python train.py --num_hidden_layers=11 --hidden_size=192 --num_attention_heads=3 --num_key_value_heads=3 --head_dim=64 --intermediate_size=1152 --vocab_size=8192 --hidden_act="gelu" --norm="layernorm" --norm_place="pre" --norm_eps=1e-06 --positions="learned+rope" --rope_theta=10000.0 --rope_fraction=1.0 --qk_norm=false --attn_scale=0.125 --bias="none" --tie_word_embeddings=true --parallel_block=true --init="uniform" --init_std_qkv=0.02 --init_std_o=0.0 --init_std_up=0.02 --init_std_down=0.0 --optimizer="adamw" --learning_rate=0.00154 --lr_mult_qkv=0.4 --beta1=0.9 --beta2=0.98 --lr_head=0.00626 --max_grad_norm=1.0 --warmup_steps=261 --schedule="wsd" --decay_fraction=0.68 --decay_shape="sqrt" --final_lr_fraction=0.0 --batch_tokens=16384 --max_seq_len=256 --doc_mask=false --train_tokens=156000000 --max_steps=9522 --dataset="wikipedia_en"
Each number is 500 + 40 x the weight over its row's rms, rounded and kept within 0 to 999. Layers, rows and columns count from 0. Numbers have three digits each. The size before them is the row's rms in percent of the matrix's.

# q: layer 2 attention query, 192x192, rms 0.0368, rows 0-64, columns 48-95
# k: layer 2 attention key, 192x192, rms 0.0368, rows 0-63, columns 48-95
# v: layer 2 attention value, 192x192, rms 0.0302, rows 0-63, columns 48-95
# o: layer 2 attention output (transposed), 192x192, rms 0.0721, rows 0-63, columns 48-95
q0 089:492562454517539464473494528399462512509516514513450506572496539539457595524536487442495498504502450564443536480497492541494443471514498450507499
k0 074:490549519537484528535566569599490455451464494551554458518512441512487478498524576463497490436520505444504526585448535555472506525441534534467484
q1 077:440563486528556511514526482448537539502500504520443519540510555544507541579516511548525585485490482498488529472438557555553511500489533426553451
k1 082:587516449562516477559517466489475514508525491475503425557520530482529531493481462461502525498500581476497494518516463512520501476462451639483461
q2 090:493514497454504515514493470506492533457451516571510415558501534530503579514484509504497583427511447527379507471472522477556501494501560437573453
k2 100:573482454575508439560483466484497513497559486460542438528531510500522505547529462486515490516524587501508483457506467526487480452408408560497520
q3 092:548415554548505508506501484469486428565530479453524589491528500485520409510461512533463476568502574460558503493495428506498540462490469538489550
k3 086:449542534504480559490521555538455472486452480568486582523444463533454541499502542566462415509449455505502578497479541496488539575532608434533452
q4 097:557405558527526529484477547452448455553557503449497582497467413518501454513509513504540471523527560492591503546547497490479516438506471545491543
k4 103:409562501509428546480513535547497478465440480546438567477440502547462514475470495518454483466467396521495535537514507510469530565528546442512438
q5 072:510526506559535464549598545564470482500488467451482506475494476535473505555460411431567423448505489541523492569503542539470486521449532501500501
k5 067:494476489520522416456484475455539545508514558423492398511444531434525482508534470495554490452474520463532430424457360534494524491478404502428537
q6 122:551449572469508485450467528444505514560573499427519576458499419489542447481521531527511457504518614466567511522512504496516515414523447566439515
k6 126:455572480474471554484537559555492492466439493545422547446441513505449534457456511499466524504508382487474526529522513502451530545515477430512433
q7 091:486549459459494477450546468512471525444504551538425475401518469468476514570504481437538525527504439487521432512510512515527539494531473491532562
k7 106:501427505565555497457505431431493494529491473497549455513519493480527470606524453506531519521495594492530518440443482497478491545496546495407533
q8 099:578405594442560513463459559481489503561562464407508575462482459501545423512505470539501463511512595522515517523551549496499518413494517564471506
k8 090:441542513527518510502547533488504461501439487499486513479426579518476537438496513434451444545531426546424445498528453530489519559462461407509412
q9 114:548426600476558461477480522447442458526559477402490598427482433489540459546559478506549448472506611490549499569536550521494511433490508515476503
k9 086:431550540520506511461512549504542497460436471509476491424381599523438543509494493456461532537462404549447439479488451470472527554472495380519423
q10 122:492430552441523552511527494490481470563567462446527519527536438524532472454502571561477502497508607538544551504544482456459473407480521596458511
k10 152:430590484529492534496505578539525491501434470515439518469475555544476554439460508485413498527543397504426502525527516486491523527477477415554410
q11 115:510446526440514504436435543483464532589547503387493553481454416464476460502465495558530465534533601510574510493551493465466540453563525531478513
k11 091:437586495551511552517511511518480475507488489499493609424439536548443495453463487477463488456507420536488522518489544503461535517480487472484425
q12 128:440556461554498511536557456531479489444443499578510410461529577522516519521489471431488523487505451524467495520497548554524451602458460481565477
k12 094:604410451461524470496456452488507523520527519537494483568542430465559511502531514529549544490517551482529514511515489510518493467530520595508596
q13 128:477601456532512478483480528572494491449443540520471524463385515496472472555482454498495469514540444467484462522474529533496521574444484427550461
k13 134:587353475468473473485469444459501520541578525468556489548547421446560429515491531534513519509542567477576521508480522525513505435559520608526570
q14 146:555436522494488516508451561484511493589574470426529553517497444501511475476540572579546447534493588487499548435519488468446493426542538545472502
k14 102:432530562535484529496515566521539477500511484477491542450463603530493514445502489440487464525526441518443503523528524496511527553473496417518384
q15 161:548452559470536520504443574518490474584595475398516564523513425515507474465482526547513457517521597495518515468566476455460502421524545582464508
k15 103:450530502527479548524532545557518531463485456446465528429451569536465515450501502446449466519501414513436476498516529496481496520482481460542389
q16 141:463513436504514437439521429523533483448396554547428493475454548462490483544491446469514517515484422478514444581469486588504490609488455410512501
k16 101:540431496455522500495461474476461472494509541533536503548507425484534442556525505552545566505470576447576497505462507489470483467504538562486613
q17 117:413559494514529486525538479532484500415402527539507446496448544513548493526465446475459487489524450492500463597472543547519489627434490475518476
k17 092:586444467487525523501455435498470490523524516539552449544509362490531497509485464550518542514527561515544491498502490497495468461536521567499621
q18 109:600506520474474542569474566479492521579575477466547480537529485545545458477534543537503466443455560503498507469553464434544484401493480604472511
k18 088:444525536511536520503548544514517531465508461466482504481468609484498573457504516403466479484537431518459465516541465506514482530482468425507363
q19 088:545464484588455468471504475529481504511527504514473534487521412452439516445578500505471508489583459494512482455555477507511468444569458467501569
k19 082:522510560501469515495460573504513474471506465517409541519538546489487508525495546621424551476510537465528492500448510506483501457482488491554543
q20 086:491534512537496498534550512488544503454410553477480525522466514534539438534519521470521468571518469531496494584465530566500444570435487448516428
k20 095:540454458477529477510451513489454523553489488494554482510488344481555511550466483535496522473484595484572459548505507473482485481537504566425595
q21 099:491524533513561463464495531507513452475418545465468533478478494514514485563476482505516502549517493485525516579480499558488502567486521477510469
k21 091:553437502443509470518459485522426463586539512532562503531461392553534422502467514494487551473528530506618443517447506487515490498518561514467554
q22 093:453511508422493504488571509517489474475479520493495482448531507497508566533514473472501472545499523471516511532450571490485592573480540525442453
k22 095:495432476494460513509484377495523483544507546590534523484478473422497449517468485607490553501447477469634491491443558516520516505483547437514513
q23 100:545535502488462547536460557528552576489535499489515512522497489551507489475474494556508534516534489557444536483445502523536449438499531523528459
k23 098:470436488487608488466543502477462471533527458442539383516495562497466552496544498398532421499528520540484427510574508496517529552506442501460438
q24 097:533538501435526469465570456570420531508484461610506510499495512489483474530466493456467507459500477534485455508521601505497509504406517565521436
k24 100:543583487563471510513445481480499558472529526589511554510474549443490442494465497554473551468496523540478510484426481485475493439479494456484504
q25 081:462484503430468489517564498472563466540484512531465483519577501422536529513487509440573518495476524492482526482486510447491483500530476541535493
k25 086:417564512531547529491561425477494460497454575572499531464477548532454504475523512506511518559402458479539479474469478495557507543433494490452473
q26 085:504494487562549528530475479525415503540499476523547478483408449515450411501512520466439483561534439511558438531514464496469530547500521508520522
k26 091:539497516517459490523524568457499499468574521448499517463483499489566475494511486529477506485552523517442577555501507555437500416513534565559542
q27 090:511425557466528502594484496453514530498535489502561454539604488506545494470547514468468503477473553547503538516527418453568440443500527579503529
k27 090:442576526572543561520546544544480465524442465444514522435517554539463575468525535419491432545518442522406540499539447471521534616460501488476413
q28 079:500487501440475486495528502488492474529489471531525541530552517445581520550462484539461468501523542438524449533472535468501541543503511501496540
k28 085:490546521438442546512469441468463501448492572568548427544482488520523510504438500569443582533476469416553485491475492519554502488504544472536583
q29 086:519498528523487424484530500463519489471455497474461538484477499499533460553474477569493487493541474522500481565498493548429449584451487520512489
k29 091:566462517415539519511489517516456469521474528557505447534462402525512448553443488521463579480495552438566478533497511514495486505511532530488620
q30 089:400445521457524510522570453513488444522477517509536512474552483488508507522478485490489415537493504420577515573531519494444543580487516547480516
k30 089:465529508478450547486495412483480503480470536563571589462463504484523458519460473612431569499464480478598517507423541519539489509496560531518509
q31 084:514515445474508559497442524518498483506484475469509508441472496469466519535440489534453448504528439472564518539519464436465610567573531504512579
k31 088:481447487461476496486486403476457451437603523449504452481494480456543441502528522466460503466510491438503510505493480554469488454528548515570483
q32 073:495447447473562481459493488466507554493492484513488561542565525472514565474554581523496497458449536491506537514465529484540530548582542430470483
k32 087:542498445540493473575466485532462479507534478396554447524520551504488479552521432438545526500489544521486511526472531489550447459387468552472490
q33 077:526411556508516423483478490516564468477493482481526522508523454482532419494517496530482471484487552440593469440478510466554546475480502479525575
k33 070:491487552455477516476442530455554539571574518487465475500540504504509467556491485499534547511489572539466424425467534442482526421543476420521500
q34 076:523470557550529550534454467448622470549484537520502496524538493466522475472485546513465549525527521456578532476444472512553469504482510456466525
k34 067:446493443393504485471451519461504491518553462489560505506573531521508480528443489553462528488534608520453558463493521466522506486592509505539526
q35 082:482475484477514481474543540519467522512568498407446559456466460535493501510490498448524430520559505543548496561548516499399503468532487581475519
k35 080:440542540551473482479594527514533467476407529531458567471462530536452508491545542448467498505465437472488440571531461501482498613474475422508425
q36 068:524494454563477500465506547544477489511552463443471536460562466525524494533488418459589472513478468584539492546482495472490513445566523509465509
k36 064:512541474518561471514469469473559518483529503458475455479414576465511484512473506481517569506473501431484437550449447583478501544459403431427498
q37 107:439583418527460482520530444578524495436438503581480399545500549517421544513479478502498540476491406521420495467456506488510476562506532426565480
k37 114:564423516488544485514475460474506515522593511437560450543562456460515472499504489490532510497504597486538515461515480492541462472496502541487542
q38 067:528575531520480482539537561502437526541497514506469509458465523469518450552489465424529457517491464595550461535543466543495473448492448479492526
k38 076:520513445567506502415561444455473504489422494512479489453508532444470476525494487505515527477489504434525510471457447546422533535484463425450549
q39 115:458601425543507491528550462549458451435389486595492406563526552486484576545467481437527501460497419494477465526471491523486471615453487431527497
k39 112:538413504495464491495504417457506532501528515499542483544548442500528484532535490550541551485524586506522508446443497509512473430523524591460585
q40 125:474591428539463497477533496542494491430423527586452467481465572505488514545468426461514501530501405495492450501500530555486519586499487447524525
k40 134:573418511481542483499465434452476484513561512477581456544508439475534477570501501496570526509469608498583457489476475495529467460504491546461546
q41 101:469568447533494464459481463528500504470453527524466458465498503470463493566548475428501493529471441507543429513466492567518512574458478436538549
k41 141:564401515458470495471484403427475508482546523492509498528509486478520465524516476551551562492479540488561505496468511503496515485556527551473584
q42 122:575428539442491477468432554466470546550574514414529571483451425502510455486491479555504482538534581524525484500542524458496527378531530547464491
k42 096:422574508538510533510527574518484478488479465550478535485438581493442544463479484437455458490524427531444465566529513495467527524444458432475417
q43 099:523561447526449436464479485549495544452466521497491496508394567452501509525475466488560493497525410452502443493494510542570528563492487365560465
k43 129:558382499450509445487504414474497507495547527483547446517542438448523441537524487507570518523497594497571479507456473519500488447551512568473595
q44 110:503457539464530560545516533514502479570555486506543506537601476551526485452480525512445522525537569522493590477545505425463501450488553618467495
k44 147:451574490531527554524517575560480487549454463523495528474459535541469524450460511460425439486534431525461484543536510503493500529460490449540416
q45 103:513538438560465528525513442472489523502481512570510460518583526506519504489467506513377547502566410476494479531455486510512445578492495512496479
k45 091:536492468471498480516465485563487509464531506516525470544482417455536494491478479481508500493461536447573441559514537548531472479518511543485615
q46 110:477561428532467457461509481539516521432421521528442492456371547451457506526520457491544518503478423480489451483486496552490517581511486403541491
k46 138:554395501462484452496481419425506514477502526487538465516564413441534483558541497544573531489514570483590524471468495511522488483535512564484615
q47 102:512556468534444443456512486514568570421437483455469510493435561486538518511445477510520497508498397482458493534438499565521492586525488412586453
k47 155:547422461459512442485504380466510502461509539471545428545529452442531505556507490471552528521507559472573439481461470546553458509535480571475572
q48 101:551526509559504558588476510483505529541584488513556477548541510541513493475476552538445519489542544540493530472521480469506447429455513578471506
k48 132:457529501512556542519499653576458470570522482447461534470470538545472541458492533446462433511491436494424463549567507480495536490475443492530433
q49 102:534475543491534559543481481458508512509570454481558482543576506561565496441516523515445517460505553548498539470509462441505460473482536600458560
k49 132:491579523526527542510492604562461439525496491458477545470442586548455557465472478454456464522519432545414496527575501500507506535480476445538363
q50 097:445578512512520485502572475552519534455431547526478496464397580549512518534473493500514534529519421517468475551495531553495522541478503454534437
k50 117:546406429456526465519476414490483559536528502518551457555509388431522480543475472505527500473505559477552468508431539520542487509518492538501591
q51 098:519461496506495509502429519456527518516556483447514460530536495493492492434550529539563507463509544522465532403480418470527478376565535467483536
k51 102:456544530512519483502581539477547495481489487464427486459531564547488563463547520442516454525535453505407514465560463491483494549485466477499393
q52 097:541504535542492475488545552505580516496474507452506501502492543521522467459425483507499585517546443572416513502493488518474429499464506486543441
k52 087:447481473503587478458517532505500575495490475545516442546515486536518479519522512476498440501515555513419427529545530513502479513483478518415540
q53 083:534522508469513575592491529492512455553534454507529483525579512563560459463423549548434492505556529502486528512544458418506536551507503626510501
k53 085:393540499471511498469534469562476543444478498476471502456435588481492537459489505393460440517461412481411476512518484526528480524523493479569427
q54 088:550472504500487513529421551496531526485582445532530431515563499508478499470478491527507528440507542588452544423517500438501534423565525566450575
k54 091:438505490547528481510543539467518485499515479471471498477512644478460523465498500437517464526531437523402468482558456523476514533463454447505369
q55 089:485533486473515595554393506529531553467546514484492479515526473505507497462496523543451489525544529518519523437482471448548539481557553533527550
k55 089:473506466500493455511514507513497494514517512380510443486520540489455568431534531429519430543542433535406472488527472500531476535470477504520421
q56 094:571478461590464447467460500525524504505550497507479541549448432497529482478507510564498545426525479515495465481472466546535410428539459464503503
k56 095:558477555507515485487520625495510479472522493465473454509494535527535522562482528500516477469571564503468428511545507457479513476503493505534529
q57 087:510461479554505522499431494426543551445530472465520465535518514535581490447519486492501527449472484514516500447520439504592480430536485461490551
k57 093:548486528483522487510508553520489429537416470412444540472532520522474579484480508468492502532536486529479493454539453488507517608494466504491445
q58 102:444469527414537547546486482482488563483534493547571484484571461508529539468498483456474526496487558543519521450522460450536519425532509522505555
k58 101:446584472565501507492543515552554491489430507453484549454508552500441577467527508513463491550486472542379528434514466538531527534481454482501384
q59 091:524578477501417522467480526465562504441495578461477508495525540528500540506527478565567486527482489451461517447496479500472544439588518509453534
k59 092:529399522415529523472515438437465467536527553482498474528481476451517514495480514463501531529449504505584415515562492501538493567519501493533467
q60 094:477511527482546501459539491601436481522443540544483515490435439452440501555506466445496519515487471494575472574492579521475539574488505490486469
k60 096:562464468487412483521456467429515513507543529583531539509493480473519423485478479591456580431518543523616494514406541529483481443519556470471545
q61 106:475417538469523488539474450467425522488524459519550444494500507519559526459528501437464513452490520553557480508523473442524491487507484511492539
k61 099:510574513575483531520505481575550512512443451487479603467501556546459546482489491519493497522503457565447550472470491528536517533459486483487441
q62 085:494444548528482441462526503489545479489494466530469525508521450464488533459583507464569543523467555502479507467513486504510476400533444408453517
k62 089:431578543536521500518558486445521451492467497544475557485539534561464507530500545585485543505492511529549513444507509498461520557441496503427465
q63 105:482487496519511435459603473513470411522457514503471541499463503471492500553535508443486479495521483440568455529547521503420534544443464527507479
k63 103:508486525469454527515478469501516566450513534574517599490499464466529427532466455645461545481437498444571539535396566516531487432509533478508580
v0 089:532541462542491507413515482537486463450489520536449460501442505539441574470458496504488512543517514492440583497533453439488558500548583392508474
o0 093:537471477512469509476480594490582536494472510492512529457474411481568453567434554452513484539467569437501501439523443480517549487611484410475519
v1 071:519519517494493493523521522494479480453465501435479475482549462521498507450511522524417473466502498447467551459435506482566536473526511529507521
o1 075:545526479500468463477446549524583588536558526482485499533497535466500564464524459483552496463505511512522506453493482524543551454540544421483486
v2 071:487550414521475519426539482467435437554464474496483451472497621543473506503510513505488549504580563524476473469461443417484549475498490470563520
o2 079:516476496541462455455502505497551484447509484574530498401480437499579422549493566482443478519515569527503446456497464480531533499602510558480509
v3 072:531480403527474435557545492492452501501508436487489492512495448483503529468443581491437493478560523543470511498512447510517503546513448524459491
o3 074:520453471481449412475520551470504573549554531479461519436560548506612540473566472517483494487555499522557513553489500411551585530492532538476475
v4 072:569516441498481551492541520484526574526499500474521541465453492504577447481476450489469440462498495560486519535542496513536491554475484402433484
o4 070:460502483465491467481452470468476496533462474447513492567490493498508510523519492593498472559500505455503560549527527508523463561481515462539449
v5 083:494505462526503505541558511520559533551480480557542539530547496508500498480510515531524451494462512480541539478497557465477461468506476400424519
o5 081:490509466507486458478506480520462461491502480391514469568538531502484506474524439637539512487511470508524545589479599522474438551469548510481488
v6 076:504466513501551440484485510505558497538538550563554538555545408464543423486523519542443485496508513545517536513510506526495508517478488503385495
o6 086:514491527447503487532527532496490514537501555463454529563500554482445563444538470496516498431489434492490499559463556478477480533426546442518481
v7 086:433487478495449480498515460477426446520480442580465496464558438499419544550557475491495574510552550512431569505396537492440524477502534496538470
o7 093:517473424508434505466508547481494488467500538544527495446474457563565475545505529510488523490514548518527457486502510439559516561552510591506506
v8 077:545536570540522553440490451489468492478535512546484478489558474528477544472516525546426467503436446466488491529470443534576529474550571469456459
o8 077:542472478454472452515497581502576530508502509478469492539416432444528506541481500436552494515480550449478516433477450553491524479548504407530479
v9 070:448489469460508468470500466481525500521471503411477483545499465482486485494444598459523508530457495450494489561442418527501519476559466553510479
o9 077:484544503521447497461480552494594621537557539517466513436510555510556550456581434438507519451523523530540488434516505471585564410527486502499511
v10 089:412544533457445518503416538495495473494502493459487491494548586501460505496486517501579496530492515505473470536556472424467531536530547462483495
o10 089:471518504568519511544501515539579541461520529485548544518429461505457515573494522477522517457429525448449485384529526523490482509454483486493562
v11 084:458500480593553508528479516487448511487520527483524492476390565483536489475443430445549533481526465498501404456507467559533549481507506420597469
o11 085:469530572525542514513497469465533484479499441588494474495468454435481491526484498455477481524483579479454482442522423518478474427558448490487519
v12 083:410559511557549470520448510510564511456501557532525519532451548522471466538515451511494521551474518537506451454529537519494487484514550397508491
o12 078:488498522518520519552554514452562493430447469522502524542495480447429578545506471495527493413499517494453454418463460527452384468515488478487537
v13 074:533471478471552542466527497518477528484477491426487517553497454477487575496492497580467490538498531507492554496433479503626528456496529531444501
o13 080:535486464443474504531500532555506565462559589468503522545431467471515543468529481431552477443499466502524478475457550505527489463543542421532450
v14 084:560532523544556501478435487493488471491503576529516536480449477478501513483477490528568486476429442448533450447551480486521525538478510449505495
o14 090:457529561537553534554501488500517492534458434481486497569486478453428456513416519496518485554446509444461558558520480554430468494473472378490484
v15 069:429509483496512526483510464470427424504548535437499530456491472532507447507458567560435547535538477491586532583472445477583557468509469598537519
o15 072:528544517508456553499481519499586575517543487557511534435495494474482503494516527420503522460526531569503440422539503521546579450516502547543486
v16 068:467536462480510492503512546486565537548537541457566515490546436492531464492501476465500520532511486528537494467517427530533449542535540530523518
o16 073:506514540484543479553497506502493526517523487418421504573542544467438575432524462494544503449465430489517522535508540489466480445456495432495480
v17 086:579478486579511536535416484565503473517477511418515492545434507512507545481427444538506530467498559516504519434497482472574498507524569490576448
o17 086:456584531537516584523476425472498516504546482586527489493489471444484485501454536433478482535471513502521501478515422534512504412538485445498508
v18 080:536517555544504538478456509538492488501462420577431514454481519546473551527483537548436556410536527485504533494477527485495457453532574475602474
o18 081:490503458551474536470478504464518460518462448527528479497489472486571420554445542481491502583503558473527511460502415544509551442579452506524538
v19 074:465571493528549502494478449511470471513446502490428506486467575540471553544447463461542500491454527518495518509458504440547518519513542453519509
o19 078:441496433536447501486505520474535501456499483545524499456452417546558398594466567482485539547496545498475476492503508431527481507592466529508479
v20 070:481482510493479525504439543567505526482447502499472453430433484527420502481466520481558541483523478485504462488521509521507515548489560484565509
o20 073:506456496534483520483494519437510487521464444568518497450485480479543393545452571445471498570469550485504488504534416475508546485563458476506528
v21 071:465532475487486539521583479486511476527468434529476532556510503518464586476519546551475473477455467530515597491478507452441566466451439512485411
o21 076:479492420539419506466517566528583582475508572532542475455460489574538466567517487535503531463531532506499482467502500471586553601534546527508495
v22 075:468522512451529513519480500500437494541460483528467582525564427520426563509535608551481494498482459477533521508449496468527518466540491556484506
o22 077:503525470533423584516512571483551535544502509481486513530497514543499453506494506450554542433483486521525507501486513468542560486486500473549507
v23 069:494507536499484528566497561446543533468547509501509484474515487471550490505470465482491500501530438580443414512574465519495475557512519546485517
o23 078:518492563486575492526512460503452481488496490448489539528521545444426578446559441533521459462516482477503510521524506559434455506400515499482510
v24 074:495464550522516477541450502501524516496455404542493563490469519509563413519464435493464525470513495534543517530479566514512510460482443485553522
o24 073:427523444436517525465470445430401447528403478492534488489524521566544443483489540517500492585556513466530527554560517417539479529562433533494461
v25 088:517528518449477543580412499434532537442520556480567512534532540458524477502522482514497487517493536503513482476459529518563468474511416570479488
o25 090:475542518455555528533501441535454530481478549518506503522495541514399644480525427557511500452513422521485499496530541552526430551393527532473518
v26 078:475512525506484544419521451563454435523512438535430480495520489502390570503522495502505599502550561525519531452490538467475532457480546435547467
o26 085:498479458561435536482511552486538486495526501542532488441455427528578428563478558471465513529487556503525473464477466458546537497594494545520517
v27 082:536489534511547502509449514510537560482529557448567452558492483430520461405479521436506421555438465481504425488600413544568462534538494551511523
o27 090:469514569463583495551490452518459488501484486484476522535503543451411581447499482508511487469492424479482508537495522548448444462406492444464500
v28 069:524463525468511514446447501511520496516460498528502489498547471502429492476533499535476488518502440507544450566477490469542514490546566436531523
o28 074:571476542540461508516514563549563482544529481458452498541476513451486446470517496424525497436457529509522480421436495510496582413515506482541528
v29 080:494497468421458502489500513474537488499497576492555466489585428470564500446485523545459523514490531511485567504481505525549465500516454565440554
o29 082:545547489487493491526468527556475581529553551419470521542512518459478598458520452504573502419471445487536503482511551524527498457467516455494484
v30 092:440489498452435475489559502468515511463485421525494494492537468467486479503532553530456490451575476511503572582490525480440534511484488593452480
o30 092:597463454473441474464476541509533538536501559471510523460562546542549514468548488502501502463505515556544488456523500460583580545492541564501509
v31 072:578513586486495552468510466513457517457478501438530496510522495487559568464487510483473481437458506458520520523487501478461523506443467438479461
o31 078:433552441539476492449457490509555506500471500547517485512444475556524448575449504536495523546506546509470509472548514497584459542565484541516454
v32 073:446500536572539532510546528514475504483499462507409516466438554525486501552480433519506527484562486505504500435489435499452543490490543438562473
o32 080:536456456480493487461478538479533454465486500552523470427466426503556443559459559451466486572507592492489478458538431457495504515634481515480497
v33 080:558520528577524538529459493486541530450525520518433470530465583535557528490460422485502471445520503580525529447524495532506492513518505540512496
o33 080:500501485503579524506511426511462420452423500538547526451510441529457496554458525515452488570522514475453475465507462557463418542503464563470542
v34 073:434526529449445486470479465426514525481459438492509497523551502529531557463492589483464470557550451524544567559464489469448551449534459568492448
o34 074:530499426551419468473497537541529551504493548463512500487489530603609475483530478514537501448499505530536491403550516475609540536496496590522522
v35 085:504477468475438562502472540487491441526544558476478478460440551509445473509532491478524573522545541488513447479535395541497525469553516517543520
o35 083:531509560520528524492483523512539502507535506568489510408494441488525493493496559384432496526487531500472444429490417487478554441546471459482529
v36 084:616519450555488526499521498537499488468530538396491427504472550550540509471479492506498512474481543471507461508475449491525529528478433602543511
o36 088:476585526557495501478451456518469533527552463536505473462511488491556490487479488484474517524508497517538506473497461544551542378531461517495498
v37 066:506560446502515505470478510486496516514418517518500507501453541548435588494464491543450478565427551504512543469488530510497548500499566479483475
o37 067:476517472536443512488510530465618542473518506535488487492411412482529457570473537439507547511507523490489464480502466472534472515592498488525434
v38 075:518528550518458504453564464524509470461525570502494489504455504468463453548526512589462555576511514449505533480449427513499490443493496548483530
o38 076:632434486435468467503474544592473511500515593486490481498506488467500550430519491495508476485513487537537505518479525499523548521541604473490496
v39 085:480550440525526565460541467530458459489484498557436440451449540540401564483480486473470559539526505515447526433514456503474503494520563510531491
o39 086:560479477510461509494502570495561533468486515547518500432478420509567442545468561405487475525479558487500462437493385465517568504606478447473526
v40 079:468454467424440494468533462498487523551432495495518522502539516493451529499464520478520523486509544484521559532409518389478518532508608523508414
o40 091:509499453511417528460522557483594592522554547530514555425485490529578480532532499434509494457500548528534470431526470459556571495564499506525494
v41 087:526509571542545522461463563521554491474551568517445482471432527472516515510516436497553530496477489550482431431589458580518475496511520484567575
o41 089:499504555486584503550501489500467396464449469505458454545504480453426519496454539488470489542482475450444504515458454529387447488504481429462521
v42 084:564459469527493527520512477539497527513473429468556486432521479548558442514476457436439487475455459501509458515540483503498487484464502551487476
o42 080:418477497421543509482492480427442473541455445488474502536458479501545416505510524480520476573545496467524529580517456495491515514536440494566408
v43 078:488490469448454572465480463459442510507501440410492497445484528511446587525452528491515516551461487527511601552470523446497588499501489502481416
o43 088:501515442542436524465504546519599587492527521537518525450435445537568465558503508463532495483502559510500478398530477482594544480575490514515508
v44 077:540446530511493510539578502507543483504508473539491487491577478477452450546547507537460515533519462486497523508456512459434448520496457491413527
o44 080:590437451448454451461481530556436466513467571436492500502542540516497458441522502555502488482501487535546515574490566446551522592516586559496468
v45 085:444454507490515530516537486453449440535527439528446439511529552470467467519544586449535516511503496452546471586528500455526543520540479580466453
o45 084:479501510477456517478518549513587577501540560533497559408477464514553479539552509431478530457529537520490416419483496477491581512523484516525473
v46 083:409496446540497474464566489464459473514496458509490485512508562506492573545499477475467512570528584516490578462478518446458512478527500449420460
o46 088:500521429499429487456517520484578554439510543553544517412476430537554490603501514486493519477521567517476435400505514445560506525588509563483512
v47 076:537497563525522490478526480498485541513480422489448558471476473563443638533508484539423486468513537555442595472494490496452471469518535512517450
o47 077:500500427519479495454501480465479454467453525505495460536445442552607408577475520514475520533509518471542517488456494461540484548557473551520496
v48 087:477442483461448466461463505491490448502550506448428511494499467534503452489509437480480504469546555509511430491484438556524438428531511538611533
o48 084:526506514513522498498518447500438439511601476515506494439506554482543518447537518432468473475533486530523430444473472496448555356508449579528530
v49 064:568528477527477521551401474541532518562459502463471587510411516479460532464455529502577492476509502541517546507555533491464499481550497490507472
o49 062:453509502568557601533545447495489457459485478490540514576483461523463444551447530462529487501439465492497504476473455543466417467475470479523501
v50 074:489456424485431545520491535550499466519476452506504421564470430494485492516457587516503448543459492544559511492469521441614532486474430600435471
o50 079:512561488490444511517516448492481589558578498516558515477516563539503513474511492521538516447523450591549513488536474521583558508407529537496495
v51 077:531503585503545493520479543507540485525565487474497537528514458508571495497508487442505482456563478473510383540609465601508415481495441523579565
o51 086:470480565488582477522479466477402402518493441455466481543531534451458528457506506523470499542507450476504526581484521539409461468446479524502487
v52 068:468473521451475440563461502458490534549536471444542490479500488524501475506496402494503509530567549562503447515521484522453485485468399575469517
o52 075:499520525508554470483528433514407461480529504491476498449536551565515537425554482548453482452538448551531490529517573467537465501438479630472509
v53 079:575463413532461542542434535534514528520498508427482482555450455530460579448494402482487511551523504522532482416480515459531488501509536528548479
o53 079:528513533526514546543552391538404467502608461505558498478472521483480524461531498543487426464506489579549499507505478545491496445447525539527525
v54 061:510463474461473507486503457575516499501494457530507425501591445527485467500483601501518474501576539497578494513501443475493503500479572515563524
o54 066:529507477500437483482505580492487562544578553482474539440535530507575549472546471437514509432505488506578488471476496457498598438494474523509516
v55 080:439559563494523528517421516494503513475493505503454516493497608500552483528479496455601492473491447472458431507557512518418562497548544456566502
o55 082:477527567559563529519496472471574465472442442585497513464498473483418497562460533500448495522452575490421489437541462524467453490501450518466571
v56 088:553515502559473516484420524541526469522552524437480451516512529515496497443493463452585535583509521480531430480590444521467507486510520455543513
o56 087:516490573518564487490502475533509472501541463459497492477524499435524512449502499468460466495473506474510480439454474544438529371509474460469557
v57 081:493504560554528508519484497536514440507519561522463438498399528464532536469472430436506447521493460469536430496538466538523474487473515475531554
o57 086:475561566520566531533484459484506443500529417510504486503479483451441501477485533458473497550491511492472505491503452547415458451488442457498511
v58 085:498522474574555505529505526463476466466543502527499478471422513479497499517466444473503477468523466507517441468544481545486515509531550455593513
o58 084:460495525482560521531504449441479439448450430565517504451510435476451486566453563479470490573521535476441477514528437502436438502523440538478496
v59 069:502570442537450543506541516520514514458456497519481418525421536548487555513521572499494538495486473470501560496486480391437574525497501464447513
o59 079:550480449533447524472513557500588563490496539548539531423487439534536465556491510447522489513500570523507471403531422477578534550596514519497503
v60 072:532512501519498531439591462526524439519479479512526474454488507484539507502472575483459477485471496436473467469491475505508542528445501462529532
o60 074:455478463480446449450462566448545528528474448527488473448456459453557452546479536507492521592530544469513519546530452479516557509601500455514430
v61 082:485451513475477490576530509449534534473517467451475491523498477503495465529475430454454478490549494558449473489433490526493525523448388564448521
o61 081:539509503476534475519499454514428526452515536496510501474542535528476623444569438548481468443550459555517489521500563484541452523441551577468507
v62 091:508481554519521461500445484570496520552522506413543569441483471520527464459527528532541421471474483479557483503538498521495480553560612451513481
o62 094:403520543549537531526519450473518433569496462512478554566504530508449409525439563481483537531458500480446523495476514481434496473459432484516483
v63 078:435490454517493440473471540530602500522509523577511491467537528493527454518551415481547556545502482467506400509538526562463454546524507489523567
o63 081:531481558455538480523496507482435418476489456465471497496566520468458539453507501539476500495489484499495474534476504471399451493491484498446516
q64 102:479487493474479476483439473487475527546480463523428498526498549486480527516432469471496528478614559534464515496522488488552514527548585508553499